python train.py --n_layer=11 --attn_scale=0.125 --tie_embeddings=true --init_out_by_depth=true --schedule="cos" --seq_len=1024 --dataset="wikipedia_en"
Each number is 128 + 32 x the weight over its row's rms, rounded and kept within 0 to 255. Layers, rows and columns count from 0. Numbers have three digits each. The size before them is the row's rms in percent of the matrix's.

# gate: layer 4 MLP gate, 512x96, rms 0.0988, rows 89-134, columns 0-95
# up: layer 4 MLP up, 512x96, rms 0.0942, rows 89-134, columns 0-95
# down: layer 4 MLP down (transposed), 512x96, rms 0.0834, rows 89-134, columns 0-95
gate89 086:101145171168146155175077135098121107195131158097140141101108107144206113127121149123084133142126153070178109116194134126125151117130147136134133116100139179147132114061083134159148128103133122132135109127092129214104092143161110110061123112122203114141151200104158147187156160124154144205
up89 094:136139153149070130086086064088063110196167164085049138118144117148155153138192105099115167096107087132163131074128145145121151127103160116194146121121126162209110190119122157117167144141106134107128178176106169136083148148133164156093105162136123127111127148152113132160138132103084086173
down89 085:166103175137142126099095101159183113134165140137157106057163105164107165114128158167088124118124192138121092114062167076114087167119151175151138093119093119078155203129118132107137097149109186128159111157129074177170141049114118123122134075104176191141109099149125111128112120141082121097
gate90 095:145162105144098096114128146107117073139129140125142106124106068099125140121146146084088139136141199097102109130203121174152123127100128139104127128158150112103089149132174099187197080157128163109113142121150146064108161208124126129113114085147097100137126082109254161107144110189112129112
up90 095:175114160085198110152127129115105110151122139107133106090100184143159170089091151037116106067107111129088108090095117125154122163164136149080095102136124161165118111048154120128113157101183173106098167114173198120122132164159132122091118185075086108140128151120126160126069138108108120170
down90 092:148148196093122073157107130134137148206132162124141175111140139160107170108097139128166176092098066125115123150136094111121123100187104098104140110154148180132176110072167175131066144054146137166108110112102153084149127117166105127143098169107102119166155095112065151155105113110147214137
gate91 115:105098178139104140020155117122075141115080125116114144162136146100079209109148081168150142114156141073125140050108117144144084084146112148117099068136169178117081192110098139153097123097093098104166108092108123109151066149128135114139096102133135154102116101136093143131114083119156109084
up91 113:155133056152113083189090117148103135141211165138135122152107129136147082150144196112116133149051117124122068185095153107117161133143145131072156164094119139170183122151148120099132128145101140117156122126107165089112159033093089153146147125098111076153064123152163105137136132108110117183
down91 110:145173148124174145096118146141161108164129094086147135131106155214115126083131131164142087091094187146133148117087130176106150104131169119116096089143110097073094097135133091154086173057153130166105135163097118123140101202098221126104100132118141175115116142127090168104149130100194160092
gate92 099:100150142114111129137165098089155113127171141141071082163151119102102155095129121150170116153113164106130128152116078102067150175102128146096049094166168131060119128103105167152091099133097173078146171120092154114120060112187079170123109134102208125152181173117084114135081102126135124152
up92 102:140093157139156086066119164117105123183120123100134124145163131151149055176094204156164132080146175173149094103148124134160186098077109153092140125171114113098133082173197160138095186130130115133117142129105112107084135170105097164134107133097132118183158087097151128070054126134108109148
down92 097:147167151096096148185089128135175108115181153135137113155125075089132170129091069131135090117107127103122176171069143113158097212097120133120086161108143128116126161091117103071072116118129127111102169077165114191143168133125185078182155115079099126076080165116136141132124118134076142160
gate93 094:155086114213110130165158109144150147121129152139075163123140142122130152172152131103158145089080177123100181110099104093137140131141104130154114159156178116148192119122199179175116090137121135156132093181140068136158162166149157140125204126132088059155101093126186181145125125127127107070
up93 101:099111128108159159079130146120105101099157118097141121125105125130119137115139131164157122159171120114200070135150112153129180102031168122066127117065073058218119137183105109118163149148143125133121112124125139146122130137182093123087123154136199161144158122102095125109155088133121042127
down93 094:157139117154134103208112058163144164088140168119117122165164107137127181166163203093141148119078205157084138178073116149096121143117122140168132155116121137106147148077112099109104113122136237096145151146085078116143120132071139156179122116114130127086109122094122107121108155154140113086
gate94 074:118076118153071123124116166092177176096113135124125141128102114153136153077162100094122093070179126123126160091102110091072089152122091153152135180159115200115168140075127184150117093103126133155106127158159135136124213133145125138110086125134162165055142179066131109120112076131172084105
up94 078:131145118152144154140144148140081143149157060107090062176150114145063114149175151147097141134105092116111136153108135138116147158166164145103170097125082125146070163088136092142087136156131188172132188138154191115135173065138037120065114159097151129047147139126125103115130141098135119136
down94 072:190166123142109141100156113087146156114119096128113178156045105116119130139144113179103133102105100095117091114149131077157115148171156161122193141189162143122211131075086113140109126201134145106146135161149064130149160117144144057136165061129090099193137119147108152093135117153107150152
gate95 100:100130135181128143117127109105158119134123165158093099146137155118133155106065073133112079179175136155085109118165094134153097112121148160122108140102032169091110112097152097185127114135079239109148141181106115151140099061175146145147118138128155166079123180118144108168120080125113094122
up95 106:092138150185152115097181121139092089055075110135130118190141159157124131167144192131086093135167135090114125073118137143162172085121140089124152107119136146126142078097154090143196155146106110111126172178083127104173157125108108125125164147143086161141181192124081126141135130141061063154
down95 112:123158093146172138113167149087140132100158146158120204144120111065130077131126098112148147176112135133112179098108160129155166093126192096126109165078077148100179114070142111162155134159151129117137079174089054162142087130072143137126054124132122096083079157142128114095121112081076150123
gate96 070:111102139142108102078130153134087129119126144082182134128121117131165066237142074147117142168116173126096116126099143133149162099121150186090160124120166088106126156192128102114100110214168156083133170127129101157136159113062119186147119126123179110141104096122129135174100163099110154188
up96 075:152077148117092103130139089159139133082187125088131134105128106172174113182126045112120098135122094130078141140131141147154128026134113159101117154090151140115073138115136121137078073159179202101055179106159115162123114116115135141170154172097139104105100119157122194147156128105139122097
down96 070:163125074087145113171139109090118161085187117123090141215127167130132111126105089129171175129141048133159146119176095113166132118099126154136100097158150200049102107140123075148149164162123129126112156093132129090094167149129123080062169149165134107132175176160120116107149107097128082115
gate97 080:142076115164102141111124150169130125136124100075141148149110136107104146136083137154112149186129177106125170107073138148149156141125145106104155142188121093144094119078168167166150115156080142118071154201150121170062143121190138153117082127054135157106150087052144131188173137136149094174
up97 083:057124139096093180072152154078141120131092107170073151160103221129111178073148135096140127179136138127119125132105118183173120167121138142092156180144121096110106156124141128129179127146103145109102093065172148115098195159145117169103133069085135135126160135121067121166123129069154117152
down97 077:203145165083130128126206113144174090153099156162094141149096105163138121100114134159161131078142156095074122100171170116123079147155141118150203160114126151081162124105131143113116060080114094174154145100148081151153137141122120070162133113086097114093169173134130127048139072128102119114
gate98 091:229120135102123126107157118116137128111161116096143103126097139172111096072098115189173133135128120168089166048135132163110108151174144059144108093144076094151083093110169093142104116117100129143188057121088145119118135152108182145167114119058149142119145138117116067125125193124116098113
up98 094:104126085136143122073114113054109121161102121034135098193121096124190128140127121144128139135121169167102106177164120137137050124144140107171127154122194130112127081108112119126089134088066085168152082164157156113158158091138139081179124145108112056150105152114102115128178141129180116108
down98 090:107085164165101142125176126139136163087099086132157120092121138147134110158135105075120148140191191150113142133132151131175123086135091134128135161117088078146153079136154180084159114058177093117058119090140083167093137183205130116093136135125144093102108051142122108097127177125095100165
gate99 088:075173139162107139108153142182124150160103091133087198119141120203139116072145127129103100099079103148174118106114192118158175168093147109139129105078101133105133163132168148144130130102181126106140118114161123180169167152104133219107127128098090098159095120154111152205153130111148180082
up99 085:157124072182149072170125151134137106096131126206115134141171122091134203165146181086109165167103142113138111162178141137151117109122163095130054126170110185124101081165091115129115113119116077065112138088125068120187143079105162152149140117152139134147153165134159076107066143133107134139
down99 087:125108194076131142063130132102157143145173119137097126138122088131128091135090158157149093123164119082104036126173139125118103177132091156101113152131108083154123107214106155161136122146185130135153103059101142108063129108140100108142142167166098163093133092155079120156127072153113146198
gate100 092:161158105184125106140152123160122081139127150147136120163109089089099179143155119166157180128036099109149079055124094133131136140123152111180184147160105212111101096115103122114081115118038117117088119176076153121109140125131139129075126148135119112120136112126180100158087109116200147132
up100 104:154172123127151158140132144145144143131139132154124163132059132167154070181083093110111093135143048166117169124195154124138133135124158141067095140135083149135114180150145111136133178173115123162175101092136100161169138128119167129098145121084143165154151135147091131153199233087121100175
down100 091:128096135167138134107129152112104137080155107129154107152187176081036122093153148164112111095150171106089132163115147144101073124125111141111118109125092095100177107125130200135163058092145151148181090138119109119068095115148114093108074150089146147079097101128053150191161104120110147086
gate101 100:217107162103124118122091151135104096194128138192118099124124101134111121119113114087146160169134076151180162074136144084167134106095133141130159159170111190115140158143181150116170135079090101203109088137128163070134079195118137132075136148126169142158120058146109095115102123134123143147
up101 088:181121176082162160134077137080101163163098148111096171146210190111168114124151095162084121145177081104106144111124103174150148172164141117139130120120160115147111063106076118144112085141149142163138078107053071127165165111174121152149107115099144153117154165128114172134096093160154174126
down101 102:134158162126089155124166122126175151173114129117093077146074074153153129093116112101156145170126158194109129154113145071154136115122199102160178115136137135137178156169166141119183126139146087128143133146134200131063193103109194177122138088142092113111115064113143151101106177148086119087
gate102 115:096156101169106133097111150119169120160124060145158129176101151140138104116139168095095180139087141115064136090167114123111205170128131146098180097116103154089152078177201109127157117172065183127123112178115133171145086153132149102074132078089125153079139140096105101153159119115092142160
up102 108:166120116117128134124110157098134156158157175109104125106185062193164121149127115130149070071112091159119084154089150157174076117080089140103123205155114063109110168092096143114091126098126107143157130084171124184102122123108116094103082109193075106113161135160122116055109095103131128138
down102 105:158165160147157116145178114191099137181125098168113136088154112191108118089073093147086160084188129096142196100114141113127119185075150147129094153186148134096132164152155112147147100120123139149085161147133137146122099182157147089134154157191095129125106160101081167131106141214120090103
gate103 093:107146146136106099120115125153167149143123087147129100157162151184082109090162084076090166148140109156136145090129155148134100124188087110011146114179141137152121157131157127109126122123133185193145137160164190083148165159093156116154158130125132138097120128040175103101148137073086104119
up103 099:153095086100116129120101128096142134113153105095153165073123155103135176143117119184145152084103138099114143138154087146118156133106133117191139149097132191093118113145175108141153153037168150084114138115122087080136165144183188068215125141159166150126137134153152180151114148188195132136
down103 098:159113115158109161120086102185201098087131091159171131124145193139165141102138188111095169148127169111128100094114133096138104134129111133090184091077126169121119160132092214146188078073153221090094160109155120106147108112130123114119118120083164147165129115140110171153155131103148096126
gate104 107:179105109089137131156149166163155173101173142072175163165145121130164090096085194194121174144151118127135159143164144105075097143101097143123131117142156204075074092161142113137089130066065091135120131128144186130107149134127145155103160152089134060165124176127133110135154107151158101164
up104 111:102105182117087094157199096148144123123147127070141136162095142170172145098148190143121125140123183100095131120158198134136100151153103090119099142157106121112131086116130129124134101133148131164081111118133154181156112171114078129080063173133194196140148149136147088136157026137172117114
down104 106:123183147118100132075099122148150131172102125165129115183100102186159110150157074113123110189184113144090116127103164119101120063168152116139185136133091163145091140189093100131138126119165094154229094144139144176166166111145130143102075130149132075061144117093111125128139159162168163129
gate105 113:118109175133106176089099140096119111115099170141102131133221093092145124140181163130113132106146131190179174127112115147074146148116106117104107131138099138123072161091121093115091101139151140115115200076146132098154184156168100140173187200110051105093147128179111102115156132116092162142
up105 101:124112052142115086163121083109073103149167156132112147075073152133120083104105109102150115148170143179140088126141183119115148081148172082120160178062146133125159072158148158124114149078105119138127105181082156088091067192108122106095067090132161157139093116077106130114131148151145116116
down105 111:090097113123100139128077068142186156105144197119091125170081104109140179143153122162103133129109144054137174148129110184187117147090168141186135164174138182092187110121146131133149148093178141076085201118113132110113147151128165151164105141134123078126110100108090156167082117117124147092
gate106 100:160079137117136144153117143100134145073058159128158197143119141201137130120163114137114113141144169074121118075148159133086143162045161116172083160112085122102128153183112117133144120150089134122140108175168115096192154070121213177131128169115109137156129086149139109134099143083123180141
up106 099:184117180107148195180145144088149144138097117154195120117130093184179126160160096141082135158192144060049145115142137106077108099128168117145098105126102098085130104120117115104186104158106162140095137183146085079146136136085144106154181102107136126182156118178123124113143102090094134130
down106 109:158131106142094125135136176160102108160144192099087143121086147176133176135115079200177106158136134191149143080114146060133173105115132152102162188164124141135141125150135146093139110094084170099162148164151139144133163136191142128146129071093129125124168070126179130151093086094169199154
gate107 093:156119185182147091126077107078077115124149102110180215113107147185210110113139145121173082135134147132082053195134139143143123150134175137165119186179165169136116131141118139183158144101130117154125103161152139133192111121144126110144103164119122106115145153111108128142107085143068149170
up107 104:147173121121148142141118107129123126126182142140185096105091136131171088139139119128082169154192083125161158092095153102125106180094106128161093098172151102124203137146158148191139139117077057156176077095132086128184134108066114110159085177122128193135124130094160133100095066124120128147
down107 097:117112115101138086114121141150079161170113093127098129117103156166100159141177082164116120147161156135112105097123128116116148153120143131075163192172084121143084116104106191138157149106152109078118186129212211146179143113103131166091195076166129146109162139160092161080141176079127124140
gate108 080:088063177122162167127124116177107136164111084196129193108045110120149164134139131145116114116103133090156158108119121101118079068140143074159144149131085104130166198202130110115114109131085080083148111164135152154123116072083092102133135124133102164191124140076152151112137090158152137142
up108 084:079102121118168165107082128108114111104103081149168097125198136136192135154129183114198181187135136117099164071126095129125111163118149145134141180127090104105115116112069067125139136146154089104176117123117121085081148111146129174124167056127132114159053106103143104100113175107098128179
down108 083:125147107114123171118138123164191140132137141130127158083082126132114125123092144097106140080104163092113167158119153102159032151116174122153138088092122096083147156149214155086082082167067173171178148095097143185124125082137172061141126135115141147146160099120134109106102084149131089094
gate109 084:178150120075179120122143045143143139091107140158127147055187139129119106128151168079104128145158138117117072152119125086127122086149059109106162118188176073157089126128078105102166142071122087120108162110138156099182143085145127098143112108102140166087163176173108081113114113137160132088
up109 089:056174149136126145126086096145059106145141103111137132218062125083126133155133148170152087115128118101114128128131116094116108122131142099148127158113128140197115158142158176150117088167128095156131129171177152109068125113175121144101162105093092156153141073043182149158114180173178112120
down109 089:090114115086177124103136153181139152135158092144141125155148171075127101140078133141171142189137117177166112053119088137112115157086114154069146175121118155200138160103154129130110123082141093115087103163152140155117131160142159149082116145184105079133152216142116109123156137047172120153
gate110 093:179111163173197095121115181156147082149134199124221115103151075183120116125103122149165161060115127101167095114168112116134139161163123145191161125093139129177132136163119126119112105109204107160170146139157070172101101160154122159170132144147101087118142128099141082110130152110111102115
up110 090:187150138117107122074102104172096068101119119150170148117090130136149131154099196110110143109120117138079091105099098210070103134146153136118109095121079120096091086133148107135191161203055100168168138116134115092128121135099131137115118106101087131069160100054128157115113139119163077149
down110 090:140111138151197096079086104128152118129133136165215147166129107099173185153111119147142082155090129148101112154091126132130121100185144127088104112124156155102095139192117140144159088161095192164167104089148090099145145119090160141156119123186050133124195061167108119121142128084136091127
gate111 095:081095164108143102141115102108125149164159153163122116138092142070120108090119129087215130141167155119139184098135112078152141177215138102169120147081095137136163137132119175121149133067136164085140092113135149142127164121113094117086112100124106157145095090163045074064155128174133169106
up111 098:117106118112118096124162171168117120127150105125086215147084139157167167161112190142099097113152077140060095118139158140197140082098136124016133109135124140069119078101098094149086156124128059163113084118097166095144152135124150131162135138099123134141120141138144159087148085123106102170
down111 099:203136144140130191115122148116135126112132158166197100110168104066190173101217150131114143088084187094113098180105103137106098127124118151166175158106082159075131127149085154126161103119140135205104140143160111144142095092143129148160139153114113131186135138107179108168108137114107150080
gate112 081:120160111113161093100146104151154142151102199120167161112196133148093131135158114182164146152101161151134151115091092082105106134119129119168131125164082108153061179158120069125118110130105108081157131120127126037103185146113176163059144084119116112126155166088124160178114089153159163075
up112 084:138097114159148113122135088115143154164112183174156124059168192119099130143131110126166120154118092180089110138063066099166207094145162056085187130123093127130116105114115093137166101169134172063123114093147117112108170158112137161153166097109113130123165134096135169145088113178153125081
down112 082:160109079121083088150098120120177143143159130126106151142133142113110094091083138115105138161148060171095157102060102104158150074103107057095222134117144115144123118112142103080126201162155154118151080135141128143150141118130130088140175111126111154212133061154168087123142120127069102132
gate113 095:187093136167128156124171157107152111110105063135095176163149149096130125191120091095145133085144131149135123096127146142116105074109163149185109152123063166075094161154159105091213102153146154107167150045160088123086145157098145131125119130120135154181126165156182131146070110127153168113
up113 091:095098096127161071115122094115127210100128153156168149173133085140138156068112135168133113168137069116130068136129102108139073167113078114124167119190128099148146102101125157096063084153153117123082105159129186125160082131171113102192143118144081091077082174133158145142147124124097140165
down113 097:132191151152106187119119093162188068085105137147075082129146180154129089080182140141059130093122153145140161110135118130121093141122151140140184131142183135113154110072165161151178136169139150105136060102153083120111166139086115138110071062104143139089121082153109153159175158140116152120
gate114 125:140121138142139132184082125091103164125119156109141110172149075124144197087091145156082111188123080080164145145105159166142165128171157107204108128114174136069124134085146105131126165132099119144182136106186141187159183169151143175125120126122103165144085179153074105152084135130071128132
up114 125:132068163123145065103070129122166137185134130127097165128148134151118110130122106167106110145183127136158116137131153124206161163108152102103166176123121094195092131116078165114133150119132102138152117202149154161137159125147093179136111096147104114063109137016126083124078140103157144167
down114 117:111140133095182142119138100153086109116125161112087111147128101145134125092141111108135170069149148080098216150100100171100130181146134123166121141130149151109166122082191097107156159140186096159195091149151111155087158144107173156102158099075109134114119189123150099200107182192124155109
gate115 059:100129101149131129162127128103139096144111148106146131111151162071062096084148136141184135101156103168140104104108155141123160176160131111099133104131149127115089198133063093139212129135149107086175197081091149117110150112145182109038125059176134098119157162129135101106080111119176132147
up115 056:104107103090098088079137113130121088141094130146125117180149055136103133136198184055157122122110124109113138060151146172145192156122118126135152088103115169155099154113144127211161088114198111145104172158098148169098135145187160098105121103170101114140147117131132078083094130141177144103
down115 054:143156134118101131161144193160095133112186095084147108174122151096108136060121075157146085161108110117134143134168169097177070161136124159120155122134035112073197065158134127151121132106089088125113188131117110110100111169094127131132195130122181143082122145169131158137149091135140083150
gate116 098:082124111158109079144094076103127097172123110097153078105128133119075122104128161180199168124111086048102091119102116147134067183173133139189143107135109125138198130087149105082172120086165157107123098161135099136154152139180128135115176123110099177073111101079153140143173159145131117130
up116 094:146144098110094121169073133146140109094152152137110136101130127121094158133127098197133116186133066145143204149122168128210185134143147132110149121132102156163102116101149139116114086120096225173139108129097101154082109173118082052160163130108118038146145127159147124165127096160121118130
down116 091:148149164122173099176132119096121164100143164125108123205152124196135134164118146142163182082177109093143112085093117136123174157135115183085104105140136107129110074115133067099146140124093082118149184172134111150100156089153217127170131057108122114111138114182171101105176120095094119117
gate117 094:145193121120178106193115120121140140150090110139133157137188128091186149154148109180134140122114109127068080120145124150110158139083053132160119118157099078142057083149137103180129121117138117105192165154118110161170143137136132106113112147090080134149039157099118107121083117068148068144
up117 091:152104122073172133105110163129089135123081089086150151146126149136075168125129135117107106114138184152141140151157121084075149127141147081122117173110172160141109134170186091142153119177166072202076137158091129183141083105121070118068148164121129177078117066177166168122148140140125145159
down117 095:212173112098097102155151085165172128192166133118144081146118129118114153114088136134170136123129117134089139077080116144115099143111148141109192127097100126155086143167167189094153157096136135162146157185117080156116088166157084097169101185094121163179102137100059080150094116122124126163
gate118 095:065107128147173126140131075103117144094146152165150142142174071158114154102109077137129153159092166077128131100137117127099108153157145109123125114040120135131161086199148173135162094030218107114169165137183100137092091082122132137152144131152137130114131193127095119117162125090114113122
up118 086:078159109142118124151102154107199162101179119065047109131114155092102144126071122124149133088155082122139135061165094128158113167101132150115116165166180175095132128102108111148093135169113121139150119146096122116129100093192122134186137116150091174171088168154143122065129063115068148108
down118 093:104137080108140161196158126125053148117165100119142095174204171181136194119169108080138116161097161136105114116132143151149119133136113096144180116088096144164142118105115135074181158121177162066120135146116148130085092147145130175178133108119121138148103115064083122121152128150199066123
gate119 097:095161175120180147112150059162102152116175195080125168073129189133122118098090102177149080159142132148114128121136165091105141073082122118114128104185107124123122127144119130092103123151141072099166131137123119135142132026112135185075124094159165127128132168165097069096142096141095166147
up119 096:099114172127160080124166086115075123134205126091122116117094117152084065124055156121123126122152104176141140174152154075118128090098118152058119116053054116111142168163112101109134153141171164137116128154151118120130150096200127110090106132094163154093120142200150090142132132174090136125
down119 094:198087144103124112168105148112101086145103154178150092203118057117115124107117156101159088123135105088170109140188071090109081165149145155130125194120134105085140081115123121168128044100105183127103123164168093095090098180157115103107183115130110122141117116145160111133149128115137094077
gate120 106:101110119115142096154120108119093100059154179102134122137097165141103093076138143129143172109062139135132133101096082145133111108171144122160164063111100205161074107164131093216111137055115070186143153111143115120144117104133177168086138083114126110164116192112082130123100119099105128141
up120 107:133134155142122094134211145149117147167072130172102147093096120109149164141127107148133108119178079150136179055109098137148125104080130105106120169098107111152169142062162137102151082167145135059087123098115119103108135133083178129142080146088170069166173104135193152146124145146195098150
down120 103:156171126134056145104200155152117140149117142158117117069088103110136139156147159194142115094167150121139195126080175128167107137075136112158128183178115093154162179090129161102145137137155149130122115116149144127045174084069165076119159142086113133105141119172173168117131152111119072138
gate121 106:073099112128173094106122090158138129064049141106139086181068178144157144087171094164078118116096162159133146102101084166128148148099093167120112092153091120141077123111088092155122191133096135111100187123103146056138102122158135115099087090102165137120089125156118154112140174176146148151
up121 107:137103152081052150150115118130171105087072127144119153175150167106063131133168092141119118154172088050124131151178127106076107122173122111126138180122132189120119132115078099154148136075157161167106157075133181090127104174186145123101147126160159114164156155131073074146131138111171152135
down121 116:142117133184144084067120131177136100147147144112190180093083134111093111072136147156150088166168064105145092112120197109186198096135108144105184131112127125174165125131059121106128124160104122127135136117103176130183093111126142137154122091100135121151141105059072167129128060126144101133
gate122 100:170163119102221112170130169130094138096155182111148125135125181149131104147115125123134142126133081153192149100132102166162116169084141126074157170122095145111088139101100162136089098179117110058060161181098137201138123103146105141151158086089077145102105088087080132116105130119138151161
up122 106:117158149119076123180048120156097115149152120144134101115118150121157096139163139123146124159170082107109112106119120152187159113146119123155097168182191176095108126164137092088160124112127112229120123136153123119151095191191064103114154176121130197071175135086158139093145122137142117103
down122 100:073154160140131067038130072120098135070144133125090152144115167158212161130149073117131146145150105120185120147111057123122091069181195142120147112118153114135117086175107118141164114160145115167143174146131128169117178147150171152155120104149105148115105124128106147089177166127111183120
gate123 102:157152122152136172134113155196155093178085159073147090118080129117133137101208111201099149124137128133173158159119136129101136127098082157140122148134096090134075168131094069100115142053178173096168158079155134079141134155153137113088103133145171138098179120110116156067157147107110092150
up123 111:180149138133162077114138155101148164110116142067112107159112170097173094184151092145080150132104115130131113039132157120109122075177123144137124179078113136122117103111180122147125214149160125165128108192129109129150117149146164155120109163095158135036139094100140125172151095093060142130
down123 109:129108158138110186118125071096136143192118155166165132081141127073099178185129163172089109126125128125082134166136160116115108152092134131124134125083122175112123175232127193168125150117126140107130113120099172112098062107078061127125073117110151136114084164148123136139165106178124099078
gate124 103:119139153085157157130102157103093091157124124099098098113090103136200125098138091106076070127158149080176120134176136124155132146173125229124113180120107119150081210131149076133111184126156149084173117085103127113205120124103122091123098172118085147090155126103143134115138104079111142138
up124 108:140105153175086137097154082139177171174128123110133152186091189156121150158121153187199077117135144190159130165130124156183127086155103207124108082129107119093159211110131126109099100147130168096152120097133110131105139085101118163143129192111118158165164122168166128118115137099113155175
down124 103:096076062152129104135129088197086173117146100127164118079152124099118116154211168110161129141106142092125137116132129084118183091133161065108141093091139069143125116172106128109171079146103070084085129105162159171112100159150179171127127163076103115159131171141133095109123130123120059124
gate125 101:170092167098125185113147132112138147082087169046120108121114149151105141166127164109164177143147106112178107172172109099116142130118055172152143140138131130100139089136114070193099132160155161147072132086126107071116144154174084182090106123131083111165110134148100069125160124070164098105
up125 090:183169059134183184107145117113098104068193104159152179160112127124146155143128111092141116160129109134114137070107130174108131107088155027139146106157094146125053151125090088122151086127136127140079110140062125132104143158155173105145137147144139105122189140147136173093113118114138061150
down125 099:125096087084111149103108168099081152134169111140106144127143155138141099167124126199142145149089131108110070114077066111113164084066084064099116084043096135174123137100119153133158102144145133165087138104146105120102130159163086147152114104137067076183115131104119093104155138171184087107
gate126 117:081130157090058150127165054117108140141161118088188066113168128094111115131120161114093173145167102088183153130163090106101134099084207140105137113098142093114110161074158117139099137108109144145159162129148135088175148161149100151049165133082121132173095129089177095135143090109132156126
up126 117:065126098097167142124095103116186180168095123101081122157135133158109148105124090101077118110183138211159126092125154112140140173104112168142162130104111151147105161128126115129097143065107161132143108075060137099122194096084167143134123132087133173137093115109104196098097164109170131200
down126 117:154109127168099105172123087122200096109073150135147155080109123182139209063092117113154117153099138087149148106086167118112078155120108107134131142158151163145167133185170170093151100161090098143204139151137128132082135198143110126103048147111089145183115133147116112135093116151142135101
gate127 055:092114124145167150154177097137090095095118133158195162112114146118133101113083108115081098091131124157122180068155124132117151147078181130113105137108110201160098125160104112081110111160130119132112090086157112150123111170105107160151115147210146096124145161255076159093151118123139151147
up127 054:143120138115125127118111113149129136140159079142046168180080114136121146125189109063142147077176147122197107125067118113137142180120128105111157125138113157084140108103118086138115114076177077141092148163072124057133125078187141119141125121087135133179106156080155100101104158075186094136
down127 049:168119112171099100107132158154111153124102164101171111108148160148068113161142137138108076169056142086112218177085111156136139080151126163085170139131128105148068129126103144064162126095149061156089172114098139174104117142128175148111138088121085126064120093144175151132142148128126114075
gate128 104:131177112117157147145115122113083082095127146182155143144098097094024152155177135099155154129110115116113089092128120153065102155120131155174105122104146089116110143111155125108141049091055173142135109157169121174126070141086119103115137084117153162184141129135106133102102099152183061171
up128 102:149062141094167164082108119066128174117135122118080154169157138107108106089121110196078104145165121128111189136143094123115125132123168194104154182097136192140124104092139116134137151146113142118157065079178063139186091106100098138178207112133128108108123136077113135137105146096129138171
down128 106:085097124130110170191137141141101195173110094123118119129114044143062144130146124104118160115106182137105137194082163168171123142114156117137117099070210132162121144171149092137103096158114144146179136187168192167129144082165110106153133158135088128095118155090108157082157111103141133130
gate129 094:088091136144102172119120177116110133131148144160153119100105094169175191119110173092125148113163060103141140122102136137119125130124076113127103086099090145139156172111111083178212145164093228134115132120088112114099115129172159126109102082157125205165147103107159132152155076133197113131
up129 097:134145175123135102093136121147138127087095065114178150141189128117120132139171102156157140156092111121110125119131066163115107120157176150141095130151092130130119083108111157095118133058072040113104115112112128174112168096115103182122097164069110146123062127122167138172087158106059203154
down129 086:113105128086069148184126116148129069137149130107160079064117091114116156093154134199082059106142114163173159119071130102118090101111168151123186114119168195110133165133152151141146155160101194075191115100180192158129114099112156102136155143133154140148125162128124167124132161116090143123
gate130 093:118183175068154107090070151165122129130125124145158154164097140132150141087136095149086099112156115093118177146164131176177103183095161156173146133145113127157103121127105102048100141093098108118143095180138091158180092106145194090119194148147116160091102082138127122158107085076136188126
up130 094:111170102140097120120219109123167122153161128146067144130144155097115081160067105134134131165135148124106124072110161126108119128189167145113077128101114134056091128135117111125188142145183121121096176141091175146135116151104125206147131117122069123077155078064148104131151136114200158098
down130 095:141145140196144132122136095159112118081132118172120124123172135091098139130138112081165130116125163085088136111052113178142181086056104141132182107118096173137134108117138128112123145091095072168108164134118144196155104156101123082152094098056135156143088065117052136072139110142129148174
gate131 095:127147123101094083128099126146151181129111143151194159099129136129108099146102157132088148141124066103097164148190089140131137123169126110112114147107163093183147112137117084149146085164114171163167173174135187103144121114136162175100099049092112158094144166115155195093209107091137099076
up131 099:066119100138153156093141126131110174150057122166168142105120155175148066162144142115154153138093115091135100110156058142073134149122130117107175106173150082142122163085094079132144092149147177151153108153142136073131114096114192180115086029164156127098157101130144172152155124160103150122
down131 104:055070105070169144081076154140138139148148077134095138104116188076156085198152154106149110125156149181149099147160119118141153076143133103102178110098141103165125165081118093093137181165119181154183131151147091140191149113119110105158115132130088093113139124121153120158152107109202112125
gate132 102:201163139112133189119143108136124200184121157118167108126156077130148116146192157169149159149183128118150185102148107152103114104154210101079119087146104142097072120123150163115105138139149162119125139085134142073098128111149113166178122128076184086104156124096124067153104099081090121132
up132 106:157187137099140152119109120129110178215101071094186116089131083112159139094166149175140185109161124128078130120186134131104103072153117152138134129171107095088140153146131182148133100136162106182127148093112092119105110148163175101137107175103201141045112165085118136153098121165127136138
down132 109:104161135078138174123157132123159197146121136179136166138085156153176147091185160111152175090126098171147163139159126146120110090101122133132111150124096159093110137091070187141171070161162113105123123074160120118077149124203143149109161098138170084135170151176123114058148194112132160138
gate133 096:178102141111070099162105180154114077140111141117065141116158119151166153053078154125185085158171170091099146146128170176179150112155140161146159128114122128047123144176103158176132129105109142107123163155123112132162068115135103056111113072101152089126191106108173104131129135137124120113
up133 103:116174090131142123159141150137148124166127116065197112141094089165147168097164184152113126089101141121038144148153186099088136098112166109106158169150117100115116151153096178144106101103105141063114124165135116153091109163075153098125148133165115143129087127092169066134143071164095154057
down133 102:098082093113134132095147113138134106123117167106107085119135118120086105168204107085144149116115177066169089134110134170166101123166154194159120121135116030114138085067111101082099134093193141127054127127118123142131095201122140135133119093098102119091092106168072176152148129124128112111
gate134 091:109071168127135135133082125156161090087174159094158115117139129143189123101125098086145151069086115126124127128154076096094117150079158161106072143180136151130118150188160083129143173120104152131097123061162155166143136058166110084152128107089197105147117113104166112111103214143159124143
up134 100:116095093141174117143091131124202151096178193088141158063134139178199118108076117132134172088131174161112118145102100137140101090191156160086123122114135158143129143153167121129080142145110129091119121107173138069162112087137145073094111112062171073111117167142155159095135152129111187142
down134 092:154137117116099122140165103087165175131129141111079149147136127120162065110117061161136186120149105170125138118132093088105109041183179148110166129143116111104072164075164131106111123139140143126118077163110133124133113110160081189058152091096126119137149127108163087060178090060126104128